config.toml
num_hidden_layers = 12
num_key_value_heads = 1
norm = "rmsnorm"
norm_place = "pre"
positions = "rope"
bias = "none"
tie_word_embeddings = false
parallel_block = false
init_std_up = 0.0202
learning_rate = 0.00081
beta1 = 0.9
max_seq_len = 1024
train_tokens = 1573000000
Each number is 500 + 25 x the weight over its row's rms, rounded and kept within 0 to 999. Layers, rows and columns count from 0. Numbers have three digits each. The size before them is the row's rms in percent of the matrix's.

# layer 8 attention query, 640x640, rms 0.0329, rows 327-407, columns 0-79
106:462508513497515488514501510527534491497512500520489492499530483517469461541495492464496502496479480522523470484505479470478533538434537500518493565465503473499499481511503485514473484505548482501481507473496501508476511506467493536498535503
076:507511511518493515450464494542510510494499476510483540512495528524552497472526493470476517536483476470525526486478497523491530501491548477508458499502508484486490567469490528488528528491478511512527520522519515501521468526488481522523507527
120:468487511441490528501529510497526495519522462507538485491514533491497483491436482548520527429464534504511466506471493501509498501487476569499527486462468516469473474524510481533476499475524486534500505538485475510515502447489527513524516456
098:515480457507496504494484497487464468472498521513506543465482498538508510454524532458448497494467485480540485486502473517517490475520484486455525479504495524541474498515511493501516493544496516501460489515491465448537548498527530476475454470
109:491478524505514547503501473520515534495471506487504466491519508447505488488458529513503512492537458455516497498516473525485505495485499499498518505525448501469514503548486505519548498513497498544512475521495512511498504512513498515505503469
101:469500501502520531536508480489483504468491524498468495522529520494510445538473504497500511519530509543540521537556557501511505521492484468490511466503543526447470504534456458476486550482507488492467514491520494538513513490497510519490489482
091:494467504480545501541504520487475441498567508541519462542495510500517544548524499526483483495514479527517508463528509465519481496470415463457513459447508518516502481503470473478461497503504508470505511487517450506540485487480480524501469511
101:458547530495481505500484500543537520517477508481512465490496515474550550542483493509507528531484493498489517484490446488518515477454486507507495554501466502503513525518482526463501462440480529527507524555466496479500487538482497454493502487
098:511500542516496444505524517485466475529490515510466478491503491487485444490508492503482490493519493517504512551517480512513506512487522502486451476457492474513473518499503429491520510458469507487495522515540505487492457538511481519493505499
113:450463482511463518494494529502448522546490502514477473463508512483537504480503536478496524527525502496532493525549492516527481497483499499498451506499505520552545539533490488495506499490496477468464540483490481486505497484495519502517487531
105:479464486531486454450511479489493460533501563532544505493479477493496500528525479504517497498466527477524485497502450513472472525469523522517547490522494508497496459494533477449486447500513434472488490488497497534561517558483450523515503485
104:501495501485488467473489507509525519524508516563498507488511527457505490492490462504480503462451492522502465524526474479494540512473484511496579463513519584461486461548498486525461476497531493533524479510477498536509516448466488526503506516
105:477517508451465490527531482496482506483514501495500470482461490493509520483503503479544518503524533539487501500538526503513527467513547493484483550490496497493475536508465499456504484493472519526505520500523540515488494480490519519510506461
101:543499513465485505451536456508490485499497515530470495504474537496529507480501529503444465530508471527491564529464488507491532496463495530485516511465490480462482558462495500519512504448462486475478490521536534498501536548521510493497518486
117:476510500480497508500500519477470522518533525512515483529452562477509530489530540506492468535495472499471504477471469521516533527490489534515454534464499507490471513453508510483512447457481469494549453505474518491500527511510523499508524481
118:520463488494459482478506478462502524448495459488468511517462483506500475510501494469486498568524517494522511491500528537497515487526569477512505524520471461560519511454503471451469548512478500469475500487513518524503514493524505491475471470
115:467488459439459491485548522523505495529516550495499519504525491471484499467503490504460482456517511468511473550473487498509504512523538544523514522492550514480487519522515486485509473490525477490476507492534552558485522484521466505507501463
099:506491492476514483480527470496478513451477508462485527505503529493518502471470509517506494477475495493528531539458506504512487522526508495514531509506511496461482534495507511485550473498504473489513437531533534500481486479497466522461503512
104:466486525502472520475535473513445553513514525489513477488520470455483489492493486507516475512543506502511460471521505514495514510515503529470530526498523494486517542513535496470476489467460468464516476516511522489497503475515525493491495482
110:466493470550507500546454503479535534475496478515495493502478509511519487547493494497491505537499489528524526439506502480514503496499465481468509473465474517502453511506490498503479530457495538495500535519487471494529498559488539481515499510
112:488537489510487473492493462523536528503522515485490515489527525499528513518509500498482514512484496495489497544493501498525477496518499487517507487493518508505496481471480479470466483515428496479482510470500508457493493474509540500488463517
123:509509514513524503532470463496520502528476510516520508480485518491508508499495475531527535533483527532453547496538495487499438500505491549526468498502440533504575540516482530527504468497551483514495503490462499515509503486523532523499487481
116:515466538527525492460516528480473451467491513483454478502477485490493521511553473492449476464499513529514477467510550526516537505493425486471465461520508509525465468484499543518492480534481492502514475501559487485527520482471476535481481501
118:486505480499505498471561518520442475487529508484505438526486498464485507505469514526495469449507531504441533481471497540508533484453495554489490533481506488477444482481571533495511489440527485501508463518511532505490535496468474485490489504
105:465504510482491512478519511517481519520515517478508531519498452486494459526497506492540518518482503460501513490567444470463497496491550522514501521509504505489544479471510506463524506525494506468509497470503501504497451480521550495479511490
107:519540523503503512518482478501505524500516550520483503507506520495532482534508501490498532505516465500485480533499487503513484486511485504492530495511462475488453490482478493478533444495475505500479487561509478491503522467485531502541503518
121:489511493530534510520503479469508483534472471492523500495494463504494509508544459495500519514532509514527504514498529498524515474504472490488499505510470495480449496520492503492486525503492489502516534555495468471520524517507470521518529516
124:552475517460490499465525481479463479505470488488506481523482517516508461489557482523461461527480498466513517497470450498478552505506477494511462489490534498555482447469510478487500479538456487467502510434483461499502494496483501484484485464
116:493469461499482494531512528517468502477521542480516542529475523501506441530532484492534472489476503525505474502488510507463513487487482505505492465529525522500470479498510469503506508505493488459484491492514505520492478488502503470512505524
125:512519557481516537500510538518490468497506486522526459498441510530542570533524481513538490493459476493490467457482516513495525512451464477475495477480477494516466507502487491535513470521519520521506488523481511439506479527464514505500520504
099:493489507516486473491542492507471470515534513511488568473525454521502490485483508480534532457532494493526498531463520492494485479517549492492475501554542514519532541476485517460448510507489480474468504475523497522521523486526504492477528524
116:514487550504494511448508457490502464461467516495496448511477514522533495570501529522453468561497461507491532485479482492488523492483456487509494486491463484538492476486519513502478476518488516526548500488463460504492505536506502504497512518
107:468507546459512496530482489481500500495461473513505509509489534495515497499484528467482525529550503520505504483503518489540529503463550510504481508458484499484491507498486499494504518485539499526461514534482460531513514545475476504511486490
112:489543502468474494535509543526546484501525470485495516493519560495511516539524505484563516523527472471498491483530512471523536488474514523517499525441495564532447517514443467476512493508529510490479454482481517492484509499502516464491523508
121:526558495503513510545501510514564467472489486516486497528490464480506525492475478447520508490514507511477501528489539490493500459454506412509537457533470480473499490514469507511483537532512519503494488523513499528503538489495489512547515519
101:522508544491514526436549525494499491455483516500489507509465468517504518497501531471495465538509484527460511474494527488473523500498482503533479526475486506532493487509523490546476484504533511541501473522499561514457533472509509481486501522
115:535484559498517470497502462485449502512456520475512458489455492437488510458490541522483522514519524529489550475531466550499487549483510567493487502505494496470522484513550474494540524477466520510508500503513503490503481533494455520512469451
118:505552532472461506507550487497502523511479509462483526470553507480477442465488513522495527502505503487482510551471490517520489456559470496498476497505514540536496538515486514472486522549485490488517531490511480512496461523529521462486493501
130:504491491518498482423523516493496507496486527525504493504526494461506531502483542493472495492499524480504493524476487513504474490477468497496522517513527516505472514460558502462518456479458438488495478529505514476499531496491523507504464507
120:511491455492480510428469495534524524527495484553523455476500517495516473481485459541509498513492537513484534483487491483494477473516515485497478497510491498488519434548524518534505473543535514541567487504450484520480485483534489495462520528
110:496486484548493502515477505492516533486534536485494521489500464499487510521528465489518522494489521534516488465538534486474482506487484460496557478526507492516509447516473487546435483469531540466477470482502495485506498478517517476476470522
128:470513492498478493535480539470512494519527482518534504498478497542545512566496504493500511546447531525524512486481508476451491498460542492472521511476478513544482479491497479471475470531490480504478529482487487490507470512481501490513479483
133:494491507531502523466486515479464512474484513520516462476464531467504506462490583518483478467480463526474503498491508534494544509500486497485482506490522489480492518481506543530503532486512507525544469532531541530500514492507507499449501495
111:458500502572524499477496526499478485507459499495515479499462522472526495479471523465450507536458487491512527506490458528532513503511474505491461469513502482482485502506496519483542490505492468489524499535530478456522492527491482506512522490
107:501511501531492535517542475485508517490488511469523547483501464513479518526499509509521536471501490486465493486562499499495480531502509528501487514509498494499567509469481524494515515503496505515499512497508525454504491453514498510508468514
105:513460502539516505496489507467544507467486550504509519498473507493489469538538476520448498490474483470547455545535520481510492490525465484492571475522459500504497481499507481467487508540402451480496497534513499535517482501518528495499442513
120:477518505497455478506532494505507551539470492435532501457510475445476470476507523494504524575511507482523518527513444507527501484548560546530513515518515516515495509485495462473495497499477518513472534443499471510481517447488507502505490472
103:484494465501532510497495497501512484498500507503521509508486555483506525510506471479555541509478522509525501476509529513492509495508502474498498522497500500494489488498482512510534499469532495523483503478474501531493462526474505518511512466
108:471527453531495513528514471494540547489543463464528501464487505494540488498455518497482513555466516509469536510463473462501514489447524518493505496448508486481479507501489490520541462450490507498506498477486477497480521511495535483499482511
107:535465504532512481519507476540480501488467426505518475504492481543530499503509456495482516514531524507519527499509524475496511492489515480488464521478529432449465541518448519549513477476510524484463518523476505485493472470476483497503519490
119:493517526504507498560471473486520506498511511500480509470485474521559519547534501493514530507466493540468495472503498467466489511493485445496522450528490511471536533526456495528503528505508506509509528510448518448496456497461518529536510530
120:499504492479496524493486487508546493539487464489517481498512544556527488535488507482515496535471475481518516509454483497495487458483495506471500464489494534541472445505495528461516494533482495499478508529469469453502493503494558481492532515
117:483522517490439481500475474463531554521504485484497511514483515459495492503491489512505472530467511504511484484527510484479476486487487496506537519490508510516462509473516475462490482484461532489494482480484520481514463500530529476478433473
129:474503492453509493485523504476508505484469539501522489510522504508506526534482533542537493496466510469464481506493506484485465480497475509525472487480484483516539530469532521488515502535465447496520487488507522515493467525523503505526482518
109:489510502501452538508522465537527490482519478503529499460506492498496476480435473524484497524468488528531481488536462495509497488459493528478532470522523525511544501509497500483464469541503519495514498508472498487487504498532525487476499512
113:528511493537534527474509467465542503519477511547505466509504482458525515494494513490487519546497440506458524489478512504478496481478456484515534511507506506458465506524520523509489470467465482519513521536458474477516538492450502502503463531
106:510509486483504452511500508507465493515462503513499508512478467503522468435504463519530491471530517490473528498485495452496529465541526537507491512442503495477499517479491498474493515457517543530497463469509523556494475518528496462494516470
070:512520546511462514489474490511518484487518518512530497488511461485507505473452424493461463503510494483507495492475524490469533524528531488505474509515503475502491530500497505494551510459501522502524519512518511516512530535473480478467509501
068:500513471489496461584542513527537495543510500499467524451524552522497528543508484530515486547503497510459504476540492496512473534541461549465482492430509522451486490498485483493487503487539484471498533499513481473497493482497536522514514469
091:495491467526510521530475485486452497459495499500425494513508473494531500536525542495489489491498481503510477499473531546504504478474475492541464518503539487516490504449482502549481498485473519505485510497475468510538517464494530477521450541
077:526487474544482520536510466489451462487502494471476478515526482510487484504512528478514480524519510535487515526498499479528479471479499520491486486493552516476535539471469482507435574525524536462511526488525459469488546497461521506518488508
092:519525500507482548555448492457468487469519528486498513483525478498481550476523496485542539486502494510478526529457485531494502474516458485462430503516476486458508500491435491545472511507517476509501494531521524486503538486508510509530487539
094:521527478523497520519491529527510454466508531483555508526465483498505508545520500448497505528489528535455475514483486509504508498488534507498503469489527480528526504500508460498475532492491508513508534500496451494500532537476544480550516540
086:536506489486498503479526505487475457461468470514488478543504459493469478531515550486468507511474520474488493494472512483470490465457486500480509487493504483512497530480509443466536531488540504481511502492514488529503515488480486492525454495
096:491519503523487485498509462510500479498514560502463461494542526475473529513521535493470463524510453525497470529425525521462493509469519485501532479539486499494497540502501497521526444496478519499508516468525467525513577466481481494541503490
100:527479525486511465493520513527495515469524441491499521489480480502517525518488488524517517515544500497527481442508526514503496469484489491481465485548490494471496522527493537479502507542462502517516495532476479483513517543490488527513501459
093:477505486445482508531547469477497505468517515509510507511530477474503485477494488505514519504559499451529508492537489521480523523532516531507481526459517508442499499505488515454450489502505485499466477512458485537459485519540490522498537456
088:509525481514510512533523503464474478450468484481517509538516478539465525475524552459475530456521552511480521513444490491501516474469466510497486453455478494512479513485450463507474504478498466489490483482486482484487512460491506466549508496
089:475502525504456518538546533499503480507501474492496459477485476517492547511510537506499448459442499529521482463441496507493486510513471495484513486486549534503480487500490540483509517497478487511542515540515494467518488511475493508493513500
087:501511491518479478561531502503510510498531517495493486484501509472552524514513508520520521481506511482521474499563490438497530471520525480493501503479511536483529470550492524498488529536463522471496512511490535530477465512511483488471531489
095:494534519483512470481523503488508523491586493507497502535483462505532503487504521489490523513459483447461482505484492466420506515469485502491458456487498474451480493501511496505493507514521486542519537509490515468482492485467522500514546497
077:502533480514563484493497535507541457544486505466510480542466498524465531498526487515470519486533487492473560501501471529506518478474483487535504512477527546494489509514527489519499479494502498523474514532489505496528461559491514512509519520
091:504482500514507486472484513487488480476485495523525497520511459526467488493483566471440509494487538522474471529448499514456487495454454499478519471516509482506479540477500454506546477491501468495479462480513517539507523497478513498513480525
096:496494511530494504525518481491496517494523515536521506501523511495528468499509505544488521494519484511483531591548478483538525483491514512481533549532484548476528481508516486478447492502520506486529513493480498498500494457524506508460496526
087:530526513497527514456545490488456492512494482498495516513516474484485505442530544468509512482515529530514494498490514468495485487508465492521542466523504499500477517524468498511503492475481499520444468510541472537517455509530487499531465511
091:476521479489485525528528503518467503471532534466521486461512522485504538520492519536491515502503504503491495500521472463508507531492520490561515508525497505469504464549455491517446504477514513503516488504492528484519486486512502501453502485
087:472507487492495486507541501492462531481477523489504466485511563473465534524515505487482477521433499504459486517514485507492452496502458464517520475496473540521482525495526489505539524512491489543466462521511501466498504566496519521493492474
089:506506515521488499474459497561489434528533524483529490489487512531494571476494515495425465516512501499487483477449480509461472523438485483477473447518503484517503503520506467546498499497533508515513496481528477500493514504413505521498514495
093:526516516546500518500528538518545514502490481512495475509495512473490540532510517496472504530508518490496501490482510537514502451472518476503470474555463463500453508501491523483542500500474507465503506529525479482494514485511494472536493510
100:516504512486518526446496544515486483491525520514446490544526488523457476522526556466461488510475475518478508497500488534456470480490475492492495462527510499534478524472512469495555502512467488517439475537508505470511532476494486493533464488
101:524476507543499503458477491490507431533471490524542489494545524516504516496493485495496493499474481510494504487444538522458473463522480456455539464482534479463502524519497489506506530534483513528477492515487474523524507531454509505506447496